{"qk_norm": false, "attn_scale": 0.125, "final_lr_fraction": 0.0, "batch_tokens": 65536, "doc_mask": true}
Each number is 128 + 24 x the weight over its row's rms, rounded and kept within 0 to 255. Layers, rows and columns count from 0. Numbers have three digits each. The size before them is the row's rms in percent of the matrix's.

# layer 4 MLP down (transposed), 1600x320, rms 0.0329, rows 1434-1451, columns 0-79
105:127120142172132084184154153133152135170184122112138155144137095148124111122103129106110152161157107129104137128148116114115094105094110132109109135121144115148140132068133129175162128114107122147152141117138131153156100122214132151140074116
092:152146137094121102101142165186128114100088152145108130188131161157140141160116123128125119177124112090135097166114126101133110133115163118124099137133102143125153150147134160167099112139118131097140109105131128140149115156097120085127134077
099:107139149158129098063144138083169129136095133124104099121095095141101124173125131102160110131126109151142193096115153128161113105108129113142140100110111117129149120104125108155153130132138144114037129120134123093151064119138140128090124118
102:143126141184109103114118113069152103134142120145134125133153118122164141121102134112095136113114082183078151095112140125131099144156122145134142107135157140141079101136148137148142100112133124110126180153145137100123143117132141179183083127
096:116144142087160102119127111139182113110126122123126164134139092085156065105165144149112108148157116098130140150123167136097123129115177092101132087126158118096160120175120134152148170153170151138121115158111146140145140095104125102150118144
111:148154114089121137123114092085095103138125131096111148137162107113119135148117159110111123133122136095064086111143158147144113094151133155161115098157121135108114102164109168137118123100148115140134114135103125128144125123138117093155112152
099:107135070130076094107137140085075096148116128149122126146107136105104160144154138118083110144141119141138112153124092125145118098170126139086099112123092147124142145162101140134140107112122160134098126101128132114149177145126131139114111118
094:145133101131182174131163149138149104130089169120095125110123139147150094124135106127096131138135135097104128147135124153141141115114101165090106123135158090109113159127149114122122141099143133091144143102157162140132113136102125127158124076
111:120115138096139127114122126104132113099153156139129155144137139114148096159148127141138105191088112108178142130123176136148088087184147142125115136106123118115106094133147097119125148118131113091162106086084140138125198102156113113126122119
078:139094145173120150127154109106092135120099101136117104156102132152107111155138127108098099106109152159146145124100152106089121116176174132120136162149101113159093117130138115166108120122122103112137130112067112146109128126112123104094131132
097:099121145110095159088131120158157118141119147144129114144086153121130098118137100133122098121105183127131129126132125123111107104089133077157159143107082104130112148106135085091124100125096185129125146080156170111163115129130110155176106104
101:108085095144080118178118122090105112136127104130121119070121098106089146133153119103183063134146153137175121079159148143107160142144191140128101146135111112132136180172140115090139122120135124150128174157091138119109091106178154130134130156
110:087109156118105106126135112134105114159129143141138116118094168147116152146126112110142078152093119145150135096104082150110085111132138086161119120138115119143134192104130158102103125108131132139120142117138123112112153114115104103118115084
095:139148107141115123154111141119141131097147132126093138077185141089099181099111141120128136154136153141149120124136161153104164143130160139137145139132143123130099166115140073178100138143180153135125083128178138141146094180157108167124166054
102:129139123128116158134169134155133173124089110140126095131161128113155172113150124126162091135167140101092120089083181118170126110117122088145132110099119147098123126136147138158164104160149144116153118108102152167182139161121100109140134110
100:106090113158158101184154180108166058152119147153117112112122120112127096128126090123117154145129110120101134089151102145126108104126135118141117104099124114115145175138142120134095148119124107084141113108066121102089117148149126124126152103
092:148168112103157106112141146123107098126111118155162139151140100164111114078092134126092106083130138109151141135117146126078109150151136110101085128168076149097124096104155124151088122098147137111115170140124097147133129147067145107120105143
100:163135119150135149155162129148151143154136139124128144128130184114100115108161154118134133143146133105155133079125088151115130155091114127134102118173146117163138134115077114149112123197133090148097105126116146126146141128150112110127125115
# layer 4 MLP up, 1600x320, rms 0.0758, rows 1435-1451, columns 0-79
093:112111129167106136164101130061136125147121063107162161139165116100116072118143134127124126100149115120143163086106144134140099105126122115140148146115156158137104104162148106102134147115115117140139159123143152115085106093135133112132182133
101:138133109102118127181110092133066106138120111150130135154160153144131126133083136113118112132110101140100096108115121130131156146141110101140094163096161124124118153145105147137105115105087106171132159137142114141153185129147163126155141153
107:164095125104165149148116119167123165131116149104135141121086140122112121130133193098139127154133171111142127177141144094120131095134122108139115122163151126094146160129122083136094122093132134155138131114116098135174105101140110130084166119
100:130146123143120159158151105087109105123103128155103129128144161159129184107100121100101128115120150151121134104131103122157124143129077160150136185107119121203122139108152099119112072111111110085130132146135136119115123157136172158094136147
106:116161099133159111137157137158128113115097122129115152142085138140104128110142147133095146130136131117159179129113162109126156169114136143128120087104154114172108128145089110135106129142092129137093130107147145133117102142124110103138161142
100:143108146144119156167112135168148145129129117098170123119157167137152075102111126113150121104095107109153144118150172131117109102122171143151154147159189109137153122126140145154130149133127134085158158101180111107147117152106135124122117151
092:118124159125098095136129092083124179127113125159143139112132126084120140117125155155141113137100119201149129142134143104097095109119133101145149137149095138108118089112145173116151109141132148166098108152086083131165116164091139102125115136
108:133137117123115130068135152130084132150108103135048138138097112142118090081145130133150122120144164110109145107130099138112167127141157122146104127107124121147163141152125168092125141141100131155077166162179154166146127140144118103124108166
087:113119110146116116132113110176145141111149145150136145104140120096123165114122098134161150170145130132124100144117109140122168143115091117121153133098144156150160142112127144131123104153086134123137098121169166109168141136162109148178122146
100:112116138126151087177117120065124133067148103099114169132159076135120184154151167137117146131100110133104139147111145129141177165159133156128107124151159125140148102129167171140091166148167117112106121144092088151069106088114134105060130146
102:143141175106170146093123164156141151130147118148106092177154150126117086155129105129100167112133126152121161165123134121153113117142122110125124158133119148112110119139116123123145151092114132134120077083168131129154138132087109127138134120
106:147115121141115131101128148144105137136143114110121121129132152137113128135142114114118135093112142118126110172132124161135119150132140134083129117100094133152083108166129079140133122142067116115099158126090130138123110161139131114166166129
101:124140149144102135087161141120136148132106146140122115183046137145126145147114124128118150126175152120074147126096131099118129094096129149106155102099117131140149119118135145086139140131074059136182170111082141150100119127131105082140098146
102:157101182162131149140133098128111106133115164118138134111119102155118113145131106132123151141082113112091187132152101140066136136091155175099113151165147133106111153071105138146101115130115140118117131140133118118085118076138144128134134150
103:131134167120105139124094089158095143158114154138141123126107117161090123111141133137131130099126141129132117153105133130152135145149122133085100101122182141126138088148123097088154132108164150162151134126096126199145118100109145124124120130
099:114114100141129139135128122087133148119149147118136145106116117128153114128115113157164145146139104125146166103109131149139120119137120154142154118153154093126131145102140096097170145148091087148155119124133141093110129143102131112108120150
096:099117113065101119132110104111120109087110128143129106153154137129122110138133093141139124078143111120121139157101124129134151095178146124082143151087103130109113127153166104077077142117125174107116125160166087133125149133148144161108153157